Part of a small language model's weights.
Size: MLP 3072 tanh GELU, vocabulary 16384, 127M parameters.
Training: a variant of Muon for these matrices, 1007M tokens.
Each number is 128 + 24 x the weight over its row's rms, rounded and kept within 0 to 255. Layers, rows and columns count from 0. Numbers have three digits each. The size before them is the row's rms in percent of the matrix's.

# layer 8 MLP down, 768x3072, rms 0.106, rows 615-759, columns 2304-2399
100:126123098123163135170127141115156186109140144177161139082131094125152129143114085167140104125151122089102118118129123132135128147165098137117131140093119090129098087089140099127112091118127143135141129137087124102145129129136104110100119136178145107135155144159116155106157174140168151132
105:123068145158070143117122147160096123181083109165120095150198111104141128121106143080123182095130127130113125127137129146133140106130117077096143152103115125138151093112127125154182119118160130130161163136131084128150110138186147124139087107111125073134132159121086180119158141077132168149
098:162131129109126124119119147183106098123123104113105137126096055155098107126102126136171153138104123128167125093096139159137126132117151088095171105091102119159093114124104097137115146147137172148126148146142163115122116162089088106102076146150111126168133139128113117136137128132152149092
099:131155134103113105120117117090077136122156168107126105148109179127147126115131137171133094109140136129160089153095125116161104101112147109158135113124136154109113140115118125144114124140113158095100132144106177120135106115124165120114162138150090135153146099086170117110104110126075123097
100:135124108125132108108145123138129136129158139133113119088128133128152119137124138168114110120123079100136130108099059168119089122108146062127131126117081132125099119133114152164128126110149125126107135092082149133075156134127116120106100063149176156117111140135131152120085133156109111150
099:134113135138135100114090104111064099148125160131125135164143152136110104115138126118157120155158126117084144154149085136103143160142130124110082131117126130098136153073172129181141120173111120162142111180115141164082093124115114169155127103156116140133103131127136107155091130103170125130
102:153090120122152122072099110166131072150168092073153135103169100141092146086095125118097134144117108164125159150153117165098106112152110139087140136102140109132133107087146169129167123159155138141134128141193136153137115152130143107116152192140114110107149083121112121165107151161156157121
101:163143100167088135152123128131125120170166100151142090147082143110142133120112115120178148119081133083122117149131210136138186095102102161144134159177125154138134134163143081089091112123168134157159106133122179150173108126120132150108119129110111139135134114102117122110164121127167120139
098:095165141120100131150099167139141162079179108117173161122118172117125146133133137148161131106120108110114115118131163112096142100114123168191171102126142094098140134127088168109112156116148148130120178084107130125139142103099088104136122202096111118123082117110082153138125107090126151098
098:111166121085133090143118167178100142129121126181124146153142124118116126124154132120193101109151106115171159140153133099101093135155138135118084140106111143141128122136133117126148138091125152175148135100162160130122180092095106122178093128146136107116122109116127152176152101127121110102
099:157071116119137103109114130171141149125107101157133140132125111105133138151115149109099129145140105130161168072147129135122140170140101105138146124134160150143126136171171103108068126175102103151128150110103110115179155120116124126134149146156126109164122151198107147141136117115130131138
101:146099152142134138132150152178215113138115120190153117178128102139190172137120121153111081093090122117123091172155148110160082135122139111106125145101139117115134102158105124144153126101119135101125117137121162122113149125148124168111101114119143139129130136136120099112092117132114072133
101:110121115104109129131173166125085133112144143127097112149132099103120112142109147137114114147099107090139117142131146150109107145118119100144146151130194101130151132138119117120107162116134137119146104164105129129141118084135126119168081181130052123155075154172121181130090092142120129136
099:139104125133125120178096068140123134096161114141178155112178117106106117150107110143121095147144142146155158110156113130127133154070153146065109106112134149115190164137117108116094148133142091124120123140154135161134139129110144161088114160175135106134123143114112177136137147139164143114
102:117108139090105103128103156135134128092145162122098043135129082048130070154137147107116117128140150107126136132108184105106127110151144094132125107169146147133137127147119112107149133114136154128128181156113148162162123123151150106123132113113106096118124127114142137098092098138130140157
098:131121121120127099088113117156157128112128113130121151142106165148148072121097088145110108129139126138175131150181144143126090122144109109090115136103129121126070141118090118126141105131137104110141148137193127107118136089128090160114079093111137127101093100141152121122138148174173134153
098:160169104110148168123084119158111134104128128136130118094149124112122114156125136147168132100150140098139151157123121109128141083104095098151133107114145145083132137115106098121108183101108122117115120137120123140153156110096115136137145159121154149176137140133150142113182103159153158100
102:177128138130088137100111100169131102144149137107113077137111152116119135161085122152095132092119101156171123111160109085152146111093102131129179140135120109141104098125143137165133083137138118137127120188119136153150075176130154196111150167122144100128137091185050094081128147144096105139
100:144114127083124111148138092136121111064112106111153145105138101153101108148112158129122093147087169105170112131115082129116098095132121135096135118142108083153109193141159086122134123114142177159157140117117117114112079135134140153140146111125132128151143123142133138113131102129126088138
100:137124132160145135153145145167127138173089182125116107107120121136134114152123125125093114124112104140186158115125138119117089108123161139103114106120139133108147114149137144076126158133112155197136141184143094119107072166130124139150086132131126123143117124148172118084123123132130136126
101:125075137142119133111160126121157135093144102086095108131144174163140101105124162123109117167105144097164156132127153157156114090124138124167127107125127058103124144147137132096173110152113128119141105108149151212115137098136109134171143143111146118149119085132118132112137113146120146110
100:165122124116131130165159125152170103122100125148161156179100164153127086131121129110139112145101106123129147126159148135141149164187146108106117148084167131152136165137159151153112129144112116193092125135135114147138088100080147092116137106140148096172113087130109116090114138139116127093
099:120162112127138101094167124111147111129093131107153134093118128112107132161108166138125109136163151138138102127133115102120095075154094163121122111163130134098111143123117127114125159115142121131169115113163114139172110092170094126153096170126115166114107139136147089121147102124130084159
098:134131114118141149111128138160130165085139118103126105126162080123115130154121137153100113123144135133164154171126146142145153120093097130122155136161141135131144147162141122086141109135098134096121106112121130174128115123116140137127129129110102144139155107092136140178135116140110150141
100:133107111134137146127127123159120154096128153137119141192133150154118139140149108154160149158171148117114143173143135142144154126130143113161121125119081124122117155109145134147169171091141100140125123147089176114130112131124110135154165133134105108095111101157118114120124147101131132157
100:096105151130123143098100140154149108196086124117095164114150127122118109139140107160133160106145113107125128114188116162106134113121112135111090085129101150076084085073153205107111104120173142178116161153153154105134151151119094164115039083152178174097139119188116110168131124110129145153
097:128148139114120123108146112167103128137120184125160137094114168107142129144139139154133150090134176153119135124120097167143130105073103108109138131131127148140180115136107150116116137142120111120139120157107118128161207162088174176143112126088135147147105101100132100138134117082160089090
098:099172156168154136134109127148143093144131133127108153098159113149150108123119130121157110107146143113058095152123143158159118110149103131182108149165064113095092170179128126142140137107132179118151141145119156117135147095120097111116101152147154101108135132154114123132093099145132160172
099:102136100161144084125114118102131070163135176152087132124167168160123163104132132118178136138181108137119164141093115149135164123144146101113144118122093118111172098136136152126100146118125103164129152105122173107132103104117113130130136129151115115117084146082143142107137133103125097122
102:112092132154137128114147137136126163124101126065117164163109135159108130129150124103125136142138120125123114134125121127117130146159155152093093196131120133126160121148138109106183108126177148105112133115146128107107104146135168147099137096143176135130118175126121133129134114117114121129
100:120151133116180123073119119085088141086104137104127139106095080131176110137152147154131120140123174151138100123152106104113125153167090130125118143124148150142138159134109140126121103100114186120122083126120122128130096097128132073093073161128124155156105126137145091119100139128115160076
099:154131138143081138070120164149114128111102136158129155105133086146124158056119160144124150155158118139109107137085116112107082123155117081154119144129108079142120114129123148118114094136133106120107106152121115137161087114111112135145138135099154111125090128142153116109127129122167111106
100:147145144111164166105097157091120157151157104083145146184139113129125122129117193151093100158107146112131134149162140124136144106158126117096122132131115130136135137075089113130117119126134111127105094162102095143189145136117131153132107145129139153112148139124127208134136161094111091139
099:114127151130160120148093157102135121127126120141154145089092116160111138095132173122066142122126169130147146113075137126111119106188157113133103143102105102128081135149126128108143159153127104120178111129169157137130092122108117131118170104136112113131106130125112129177126109175137154151
100:134151147136102092154152145108104129150129135125139131103146108112139122159130130156129146096131112128117118173131149097147134117137125111123138102114133127186100123128130137068125132195156122126123101157159108141132115090108114150122162126090098110115131077106129135168164111100147103130
098:106166140176137111134101142126128132103152110122132127163151119111113105159110122129161131185140112127124113121152138191129154142118133106096144119118084151129092112102142160150145150092122159093145149086140156110130199106136141129149130115136125131108124133118122104110117141128102144131
098:168100124175112165135144165097146159183107168136111140168100114179110142152150101128165119184140098136119121154187182094118124110149131129117139113134140122119138132153117162108134157106132109130097114133142182115125146126167162135108103111135154132086128119085107120132128122110096147156
100:129142147138111131160146109105119113105112111112100121155119138142163086157086090149177117126095149102133110156134146140106151126146127149114170133108110131103143140112132195155125138137158159102135129149120089089134132119144132129051146096150131122084112106117129123098132053153091192146
096:113154124087112172100115168156109150135133114115108126158143139105095166195115136128122126143110101094144087150122154153112124137127105105154109140139078142088141105180139105146149125123129105121101159147133098150130130150187117149126134103092112123149146124119133125083084103104112114122
098:140133133151114159184134143108137181110140148098115124148112171139148121106124129151160148132144151127108122140106163143098158123109117152097112079121130122132111113124159084143169132098130120079120165166138113157151172139147135122127159114113138139163124163145118143142099139103158130152
101:132128100134059151084167110119149103127148110161102152109154097138104132152092099116139123141101092132151123128125117120150103157119137087191108084078097124114102123148110132110068118126140122153119130126102099126168115154074093118120137097146114142124078121135115090175135151096152127111
099:090155162103137130130082143113137137114149157134142098142153153132107137132150108136127097127104120093149099112167150087125079116144168145129127133158152123179147136138172172131133128098112102131101142162118116141126145087143146158094171114125106126132101124111134118134111140105151121086
098:188118138170118087086100175144124140143137126116118113109116132144131144182138136116113137116177122104149104065109125127093122120103118146129162080117140069162125145149119114173088118156144162097126144144119117124127110130151149165169136131104110132102178142177100118147140156118112132105
101:098161190149133109172143096183090108133166097143141135117137136109127143184113168127116116147110108079144145138127161145106108150093151105108142097165149119121161123172185117134113125105106150067107125116111118150105144130101127112121131101147137113171135162138107074191148154201108122101
101:090112127129116124162135148150147169116120098158122092170104112156092133101117163121114151136144104148111180151103153128145139129186124084122143157084104108135138153088139095106120115127115167148122098125110156118143159096097135102190121117123133094170145170131136156118132149161115165105
102:142109143109128072115087148059162158093114100132119149126103118137127144067119135084137146129133148121129143125144175139147082168121140143127159166143136126090146142126127169130096131115142153110092127097129148160187143127154129117109136118135103113137152186124116095137154156135153183100
100:138123142171122156121156129106153155110104152160123168153168163123152134109134130139146137109146137145145183134117143163118103142105135146150140109111143138151134100124138142106134163128114110116133120101123135131141107127125132113124120091114132155165170118192139130123159142136150124151
102:141115149064147112101099145130167101150089123175109134163081113108172127129145148103132118160118111134112130123104137151111127127148141155136090117137147100110144170104131114144125163126137108101105153145086086125183113131151112121124105121161171138163127118183139146172147108177143125137
101:112116152095141120135114123120092100132091125146096116102099133148128124133156140136112111113134128128130090135126130158171148131099134111133167140131155141169113141112112122072126130129155133143147135157105172109156137164080182137108158088150132109138074131153136127131137179119143150123
098:119082111156111114113143119156089133151129155099121151129129154142134117150124165114128167135094132130143087148119153180121134108151144133122092094178116103173161145096105131123121151145149107148171101117121116114132125074144123139126134122128120110124152138092099116122114132134129100151
099:158160128152120143124172123127120141119115118110105169100139135125151120136123165122155109158110159095113093121135138122113092136094139164128130147114142168124123166164113125152087144146111134132142082122068096166137158119121135145142115199137161155167145104124121110134103151125118079075
103:123102146126119128146141126124111121136112132135112166121116186108152126155154149121124137111081141168122085133134091114121158151116156158138153096096099090156090138139143138119147132098100114079100129135111083120109151141110138141098120113135097151149140115138117133074139097107172150106
099:125110112091145137128139134149104134134170132100130132134119124140089123126123133158083129103126104101150118101131147155116118109114098151141153100115103111139143131070125121159140119089119140139099188138170105105130111070118105180135152154128106151136097108092166097134146124101152094107
103:118095086121112119111147149129117114135103129150149147122147121130135123054141085139152118110114120135133120142173117086148188130120158120135104105110070106131134128162184104160152123084125096159147118138148151071100134140095144117115140052138119131117118109126143135148115146126126146103
099:161136176123109134157136084130121116143091134106128101140149145139121131126114144102094088120148118152137173165158145132148104096129116153131081112119125131100138142095153181122127156119150180114111087108135121173101145126127137164124120140140115113142125067102115130093143119143152086128
099:095132159115110092121122151085116114111108112112126129077117161164113115142174140123086096109196108135069138132161117123104097103118117133125156103122129161129078117109074110121121119119131159087127153127102076101135161178125110140147176124102161090148135086078153127122120070114129076083
100:098142128139137119113115184164110112090134098183116155084138116124141129109124148113180083118181139080162155145105077135157146100099120126128131110135111098125160120121094113162122149130108161147189103124145137097169117132109118073138120159138106133133109146169153141092135154103151188100
100:142142134125130138124158182160159164138151076148144109081142136133092147166111139140163102110104164120094122123108139113124185079152148156129120120080147118132130140140109084105096144155120128129157146111139168174173074078093094139111122105129143186140152100152115137129117110160115119154
100:130093134139168152129142171132143138119136141103113161172151140161149122128108094140148126169132135114125157093121141157150129116099075159157122108115196111114136129124104106147105119128151158147098114095161116121167133100143127123144156156136120088081141088117139135139136166114122130144
099:093133128120104129117135145062119121132133180094115133177165126062152135133120137125098155117155157184146173136156142127146134077139102104128155149139115151146156146167133119169126135124135095128108127118113118103126136100134159131144106125143135092148104128126141081101126114115122120151
101:118137159104172125143126091125164094107126107126124138135111123135130190126130176090129118112109104155157210138111116084116107172124095146152149109144095153134165150134111168144130076147124062114141104128098134151148119145117131108125174136100147107137117123152126128119142138117137118172
095:151145134145157142118082117115144123101145146123138114129126109101167090134107105102122132125102106133141167103127122137136143110144144111182158131103149190096118140099167148132111095108148108109119134125089164143151123131114120094149203146134117094127122102111122145118117157122129068143
102:145132133115104138123112108132118075135126103131153105140104162092154139125137131133146132134165124157166128156175124066142137119084137139130153102160151127128144101165117114158113155115151139127115088142137098102119118118135106092132117105110133171138159103108156132131116096138122136095
099:131122134112115110138147136098182102135094106081073093117128142116151151158159140109093118145107139121149129166112139146106161178147144151124136170106100112143143069151127132136094114142108117142155168106133101166110120167093154157168087109151159134107141123081169120165140153166129155088
101:113147141115146151142122139152117102124180125159140126103106127135144170133143119154137153108107144133140094154137124134095105128145132156139148137144131072153163118149159190129144132136150078156105122139124130104146093099160144112103113109155140142113149088114119116120174143137124133146
100:143156151154132157102096159132147150133125167124109089090161101116117140152165135112147131124157100129129104138169116148098108104148091138098090094109122127122110154150131152120102104107149095121208157118162099124120100112164136113142122126092159154145127112124110119141110145105178126131
098:108107120149138106129135098078139134134161126110169123155115139096080134151144150133118137105142150138119106126151092169129130098134140134144125107130097133097080130141135121120165108126141143129109147081102172081138146167113149149129109114121123106107129140157096121126097094120098103124
102:121169118148145112109182143101122093134142159071109138172139127093142116115117083121160168134118123139105100143132105156100139103145142135130098176168121132108120105142125122106118124122159127163135157136144164135138110129152115165147149130158145153139110111118123223136076146162104099136
102:100050098114146106137132166099108094136084105129134125079130120130139087099124173114135121146119134135141119141161084113157134155138138135097150082101103143103154166108161124115096126119072148098140131094134104087119123142117084141124128109080111127106083142123138142123120122115121138184
098:108151131113134111138150119139130126140153042179109126136137090087126134192142123110154166139149112151141127096093104148115142120119121102146139152093129153158150108105141098136149158144159147121126119105132133147112109114126092118115108086203133131066103152057133111083129147109103142155
101:107101096126152119142114095086127146159167168102168126128122162147085122130115116098172117143161068082132103146152135086156141135112078143137133127135161139143148118157103114122161130144148126166149112111104135137124132088167151097150144151141124162115178158147069105059135151138153134153
100:117122128152150098118149134133174181144128159119139113086097171145155116156101116164164103128140131083122101090147111180114144087107131115117104128139141105108141125153156119120188119143120100066133118161142154149139142130132119135161132151124108100127146112118140169109127150111130095126
098:129146100121137148115101109133100140135159096127114101172089101121120100131132100110095144174110134135165129111139108151141111165123136117154117157132136115133146135124108158151132171120130083153120113134137131123135091125130126133108107144168094145135103086149151122148101091141084123138
103:125155150140095129136097132156115135099086149176136128100125149096137129165137153094143117116104172142176135134105155153119148122106132165138140178109123170154111109110138186132103104116182140152111131079094139138113176128160146116131092144152104078114145110101157139121155123127144157094
097:140136155168126129137132145085061133143133134122125116139132152133143133093109140108119129118143119113145150101149091147137088144126101125090144119120126120124098089127136134135154110157089128052100136158090122132150129105114098102129136181128135155120098131183121162102155114108147121136
101:113124136110141146152134122134098130127096101141147116123193182100114133133149117168131100118157135112120116082077131125145136140102139112157123147171156172124100144193099116107129123166089121066153119131134120134108112125109105141127127124119110074164106111120148114090122151133114129150
098:120138126169141093154154143097147134142153130142122120140092134147119151118124128104126122147122107109108125106147117116132132151143119137118164152145085153125155140108121102128108166152138110135109129126123165099144124110126151147118118129103129128134092136124119073115125147123132117139
100:141143132108069154130168066125175145139163125075142127109130161129123129149138133142119136115154118130164143108139117114170121109087183172169126081118112106108125095161125116132126122117140132127119088162139125160132124112156114110091148096151157137145153117140131119159150167105122118119
100:108155114123167138135167130142154141140084132113119112108124107124145112105138188124116134140092142089135122111109120132090117115127102149134123143120105127144106154144121147144078107059139154163131135125123176107141150149140117140134119106117109109116125088175079116141106147078177146132
100:120109101151128130174134092133121156155191145123130167090160146141099059109093121132103135093160169095109129120152118135146170138115122104129118154115141158148104129094144107137144143087125130149147133136122071112128128102088089115134105101099163114167120147116119143135137160177129117129
097:112141075144133121129143147137128126131127098090113166114126121148164093154105097173109065111167144108157155122096225137184136115103152164126142103182133124161166140179136150138146123180138120092129168140145143153116150169143139180133108126091122167104134122108111088128092167135112127144
101:135117138121122111101119137060076138135161132102110139112111086171110158110141142146144137189109128111133138126133139096120112106131143123042140133117136111134092130130082140174118102114119133095124104125099181119107112119131114111113171076112143110103113120134190115150109150103138162110
102:171116113108117129071095106163097168149157132166157093138107131135123133143110150128112172086154133135113110154106129147161167121113144150119117158130099156141147168095154135155144157120117167122151155065096145141102127112112095130157109128082098126130100127151113110132141171122141112181
101:135118134116114162110140120137092159134081139100124167141141089144147129136147099111087123116112112090126101120157129126120138104106138159142116165138119166182128139138094132118179114102122072145137094134123089109175148139098140127115170082147121142136146130152102146161120114112107166141
097:111167059108108104125125160116115116117124123100162143122163149125083131131119109126102117125111154122096092120119082097139140101119093124065067097110164136156111124133093135130142139158129173144130114130158113130125120161125148132103072143133156144134127153095130154146135145093090145121
100:149120124140102145091126134191148114095105118150156109137072176108143112104156111082108087130116132117163169102094156145137136111108127196109129124177148135130115106145161124159101135140090129142107129170132130115118131093117147135077131151109112143138135147147130144138111150131178137063
098:133127161154116126102107112139170128166148114113084105122138108131123146155165153112107119090133123148119176127111108100121075147164105110122100148199107128116143174142118129120162143115151118134136115134163125128080115130181121111107119160114142122145142129160137167128136123121139148148
102:105119131096145156074124128136119126125182124128145119078164113139151081133089119115129086148126120131133124132116113083081142148109117125112129132170143167146154129147097087153094177134113132105130098138117081123088144151135104160105109154130135088103142130149094158169146170111100122087
098:168137136130120131119136135132137152161171102124119136140087081104123119119089095126140108103104130136118130142117145142111102152106145147144124132088135156135141150145103093094111109083136125130128163128119143100162147123116120118084103126114089145090137169127115125104134113157113123128
100:121081091114124111115112087109120110129101134151144132100080118138143079107112133126140122127137122081173127118105140179150156139093103133124119090120092118164102128122130136117133118141093085063119145128146122127144111130121125147150161099128147140134119124106184097204125069145087108109
100:098175116091138104100116131116125147127115117169121074120143102114038116147134197090124129135096131132116122132104136141133130150117154118146122142074141115170126116138098068090131114109114145115119124139147110143145110087117129155092126137122162110125143129162108112105098101121089146126
098:091125141105129124139140076097105152144116165143152131097132134134156159130101154121142129128182128169121111167127146147140130143090144093092152135146169108144130144131105139120109129153143141104065120130123141136162124127105165102154152108159123146146099145076127159101112114109120131107
101:113140121154154140121088123109111137144109114144055143099165109130151127175109099086090151164100172122120090142178100135134087113085138140083158139067121147126182121126126091116107120110125150164155110149154077171121136110124154087100097120073165112130100153135103160112138054084126155141
099:141121102131110133106140126113131148077148166138073166144139118141155155118136094113125142148143089153137107120129166131161195101140153102132120136136105105154135133163143155147123122145148108102135166105143146135130144104109187105113116157080102113090167092121129137090097147096139130116
101:130158154130106104142147118173129146111132112135131144171122165164113145152113115140113119112129134139116126132115154103095118137121106129132115135075106112129107136111107087095147135121097122151115125071140154104103116130131118153149086140162148110142129134148130124098120115124070123103
099:136084144079156068180182105069156147146113101108118119069131169149132089126137144137130117121160164138114140114137130078152118134108159155152161153106097168160124143111087152093122133125092170128120136110128144105107181114090141162114172178145162145144118145085108103125121137097154099143
101:078129140101123138138112145073102116138108152160114123125139120100076114167136173101108143122129171164083160134162139119120121092110144160139147128129127111092142199121176087098127128142164167152149135097183126172116132144158171145113120126179109098143118135126116130086095172153104133143
100:142155115127114137132110135157145088148097154139133128130086131111136106123135149143120119129121122079123101127089122122127140089135155092128125108110157105134103158084171144158121106141086102122112146096121097132146123110122135139144138130054124138100096139138127120135153098099162113134
101:102143094140101119120181019153147108150108106117097129134103182130139078114119148136163167136117119131137101085129120100116089148122143082107113162121160163134125153100103124114081152149117113134118180129143125129126140124165114152120124160114132176173160129106095152104122092138152130123
100:133097139129111116125123141126110155123144137139123114168114109100143093174169066131146112143115133097126107128156139119085130140157143113151126129126089161118148102140159130093098077112129108150146095152150078122144133108124120087121135130096114102126102182162142143168149135130120113134
099:145166107124154151112141137128131127130142118131108116126112108108104140100146099152143120153059092117128078129148124106125132142123113163088121136129115093124151164124154121116148090133097144170120115122105089114113130115162088149130127198142162098161142124129117173126126143129145136187
098:133118100151145134145137106112143157129132174082120149090081149139111126143135120123120126106153108129126114123138166115138107117097113092161130142133137149102095123109124160107152105119133075115101119173111125095161121149097161145144137114106152127145124114144101045115101116131113130145
101:131152127150092115129093151159127148162151101116137169148074085110173179141103129103151130156114050138134162130124104133128114108114178133162137155133141084162144095116067170112114126126102090138087100132130132099136136130146120103146141113111090117104180139164112116098145137103129124103
098:121131106109100098104153148181160133111129083128103169111110133097156185140181104121087092134106139122089145132121125091115177126165140143123094140063101122130126139086089099111147111155131113088115107119101109117125134166146148114060118119103114117167153118125128152121123164155161172090
101:130131109123138127106146136129126131131113172142107168150128076084146119118102105134172127144127126115139087095144070131112122106100177125160140183106129095139130154122116100116140131149101148148151134082107171098150156129103165131154136086115123099101130148165097125142153114092119122121
100:155185142098116114143134147098095114123070123165119103116148119105120134080149134129159150101133132084159108108121110123115102154134163154190155123108120139104080115123197135096109128115137101133147116094077127144106109136119114128162133151131118152112158107138134139130124120129170156099
101:099138138079134143130112142151098163136118123117145116114128126111137075102123143147183133064146140123147129139116124109113145121119166111155122139138176068105112141067122139093145118100126156106086083098092098103131142111156142119163177170115139120098139145121124198130098173146107179104
100:126102148102141127140087100118134163149130133141136150091176094116110145131158143122141156143140100143133069148130117108166115097091165090122140157148115095169138133153183124128075138112140087128108136168129132127171123120149128167119076118160144134099123127139170103123110128150122130147
102:161148098136116140137151156122140105100120129143132074158132126139100147171125098113130125163152145115179150140168109140109132162121154055131113147148131180115113073144151107110147137118123091136130144136156104166123088076118125106137131127134130138110170160175136135122158104086097109199
101:121084150102102136126121132141126106073177118082110136097102117086147127134131116117093150153080119144129129100132135134132118135124107184154131152131114134160152134125179131099125132133142099112113142135089106121114096112157178149144141132138103071090117137161095153154165100145145146090
101:112128109096152188193098120145163122124118122118147132144168135144104146152141131130086135150120111129128087128133145153124132088129131102146153124102132134129107161100050165181122088173120118159133143133155174138134140116126135119094190187130144117095148155120074114103125144105112065167
099:126140113169119139120118110137134144132103105080122079100109133148138189116171104140131116120118084113151137116126153160125122143152134158154107137119124168128138101174126141143153168181144106155090162131076091114130148172160126170079119121175135101174138113139166115119140110140119125142
102:165150133105145118105150114141161148107151130123154141118151055123101118146122118155137160136126129123110163172095123121106105155155120116065107133157150115133105068147134144144092124125141064125108129104145092098082128137143151132124159166120139150101130108139135123147130132111135136112
099:112108092094115143136146107108122129116120131109095108116087118122117134151132129111093125121123144137104120142153096116124164138138114109156134100135131067110108172108110135165095144080111127087161150125121131111155141152134142158125123103145118095097107124126156116115118117149114157129
099:136144115160121167079125109180168115112133160130140123200129095138100128162131118133106167117102099161093142115134108130084113165151109111127121144118126143100164144075127129102078147155115121109114141075105125141110192130110147142093155090111104108159162130130111124118147145116084114145
100:097114146149118113160139112181135108141105098144104142119159109106116066151128132111080131159152148123106128137125130114092112136129151149126107123156110107132062146083113113099108099121150143111066116131131111117140108183180133101113127174156126131099090129081144130144139098152113128093
098:144168121138128114131111108158149124130131144128171121163098121129145130115134097136139112100096135139106141156092140106141184094114125136094139101127131147105111150115118129147111117128137123108140121107092090153109146108151104131089125137123122151132107103140138146144161112197108117109
099:141134123138130113105151104129065102173115149115116161093117135119099109094146104138188089101076164110113167104132140127152104156107125154075130133121140127097131130137158177170165126115127113107103111122139115133127120095100127135163152148096088150102135156159146163147137110099136147138
096:179076174138175150111134082123155124150170143113162168162124116115136133127127130152089119094100133136150180165163145105127092177189115167125159121142082093103124161116157064126140120162122131103134128124148145130138126109095185160170125107103132136118139137114118144162124161096081129168
101:088112151069119146159109111153133152123139128182164132162160104124125145085156101151103102119129123168159135175120131132075167130088092116131125146120154121075161121160105109093129116162095106150112085174092136096134157114168133184150090120102163106097121075114147108099139150155108157116
101:119116141152150126140135114104135081124151108095102102113109092103150124130124167134100123117115100141123088148102136147125130109184193162184125119136155093118089127124133126132127147148094137132113155133104123153141126141133127156099120165123154111135136124128132091110135124089113103132
100:065132094134146131143111132138089139137132148172110100121120090143108102136130134070142130153159145146082098118143117126135110077140125127177118103084103138145126125163120141112131189091095134131166138111164169142086144150117107116103126099146103168140111079161124132131114147148099151096
100:137146085097195110126099106125106138124119143130157128129100130093167112083146134107093119142173084147126161103128138132105169107165093157154169163123100155169109118095142178096142149170126148124099139118100126167140139130126146130119141157117177122115128140106163104164065149134110116131
100:130159127144130141144120096169118112102093141144106128134103115113112178116090130150146068112129111125114156129132136124163129104109081112076150123073129112132110152166128129175129091097163142164113132133130172132175133168097107130120104105118118149097104134138127148134133157103132096136
099:137116131094135164113171086125128170104167151149115117148154105133138108141119129097125120137124137141135109116171128152111100148153177150168120088103131122147168092167086156101145111145139135149102106118132159085154072107108164095102127109148133100112114142109148163122103126137122141130
100:095148133142105101155118123118095108146133128155137095169140104120163138173130163129115157116131131140142105121117142116118115114139160158164121170142150161142132135158111122116110148110142138144096143103126124118149135107104168157111141144110090188174133087116101120125149129084123136101
100:117129118099116108105170177122108110092141104158088134190126135118136116123098122166131162130122107137161094110136153099146124130106119110123138176179114167148157128113143138117102136137148136138115077095116138120118133100178158143169100113171126150108146081128120086132147118123178078135
099:129114114094162109143133144085100097107137134160140149140143131106118133117122117147187100117169123142119143148118113113171140127135128092086083160096090131114103141108137103142078120126111118107168144150113149137129122120162105167158146143110197102155141128131080063150131116105136106108
099:097151105094141113074104107111130150111131152165142130104130153139147132107106098156154123166141144136114129082099108117178109144166098098087101123131130145180105132133138135100147090122096129175159161119121156138086099117132090126123126140147173131098122081118174119155131115124131144073
101:107134139158100125164124152149105084144091084132144145149123112122110140117110142139076131092135110140144102119093134110121113118137128130147124131136138133130147163113124137134141139136085122140160113137093117123128099129081179156090150101118129171144125115168134136131139103161179124077
098:159112106149170115190127121102136153090118085086145153133118151131142131091142118178154171115126133104148116155139109120160102130149138106175123149100078136140153149126156105133110105099099128129106141105135151156137146121122105119134147151162172116130127123153148074104133107143153160166
102:111095156116118171089104134110126107141107149105101127120123088134123124104138161110147110133109136105122105156104138129113103129137176150143135140134131076112125137152144166142099138115158143104142110171138148138139109102152127097112150086135146144108117097117174134147209151155118108110
099:138139121131120123112145116094146138127137115161115137185129115129125132123112102175139111152109113168159128111126129131109162153122155100059102146114078109089158127126136142175152142129124150082138101124148112105089128109085105128140121146118167091115081096144134142148106124129118130119
100:079128092135145169113088168093131123164153122099146098120101100143165139126121102172145108153115128138114105110118147132130108125109149113138082114119131145122135134086108105106122121134155108121127116124163099161192142151117151161168138133128124119104137121121125155204102150111146118086
099:142145096149139173100125112120147126100112109136167111141106122109156071132118122143133120153138094133111105136112103136119114124152076118089100129198118163078125120113110146119159110147105133139122161142157122123118102152160149087140117122113118090099125136102113124126080152143129109134
098:149150140126142131106157141128143124147111107151132158131108118132143134158074142094120098190155117139102073162146123108111155147137092123198152175119097104129137102068128150140148170138161114089141129121144151165104060101107114100112133118136158083118161115101117147126137137112102148154
102:145134131134123144123119129162062117144146174140120106114158115162136110150153165112086111124126107133104107110108109124153158152139144134104123156112117146170075126114134159109159121084124126124079130106126125118170112143131158140154151132106143144117102133102150167131080164106194133112
098:135113122128135124113123172109113142122116134107137172150149139147136136137150131125105138130143156132180119100171128142150065120123102107152101116076117146045133151083162122117143119133144133111139117122167128153120142136158117123133106189108140089138111124098121166131100142091133105102
100:106170104151118076146122159161105143117121137171147115185151150145110106134137085126128105148112160105110140127110136107119108134158146178117125173106097147099068131189107124083159131094133143114114160130125097142110122163157148108126127127105119117111111162116149127134119127149143151149
098:153122114077141106112124144129145117124189130110165094120121147099169135115108115168083141133141170076131165140136088168136098084133127090125116122175170082087101106111123126149131127165115101158104127105116113100135156130130127129118170107146115135157130092090107131121120141127109116196
106:153139165121197099143119153114126107123115148125100086152163114105118150153113137122108116149154135085097171165114127142109143134129148068160153153127101160153143110120118143161132095078090111117122138124119146157138107127119120095151097156118092138122093103143147078104173116135146129099
100:129125114094131146120137163115094101081113141149106109089111144176126132137137113140090130111122134128111098111130135127115120178102141142130118106105191161160124150131137112106137171116128141169110116147121138099200159107148106139113130070113083104125130143121083108120128117112155114126
101:146133131128121162151171145141109090103162109139112131119119109126109132103136109099108133157128134132137117106123094123147156142098095119089131166137143142128112162159155110079147117120156114069143153099123117085164133116127137096114112101112136209085146106098136114102121098086090139155
098:137125117133117148136146141111134129105146130158073095159098129097128159108141044143151149081119134119092167127129131135142105133145109111123166163140133118130134143157112120090138135082135149119154137130104143156104128109155136153120105106110131106134116092140133129091151119160134167085
100:136141136113127105116129204138126132163122110161133142160146133153188094096144134117161099125113143130098176109126128122156155144191121134124092148177078140150149096143128109156171118157145116134100121167121122156111097117180116137083110137135147124124163067140135133108112123132179151131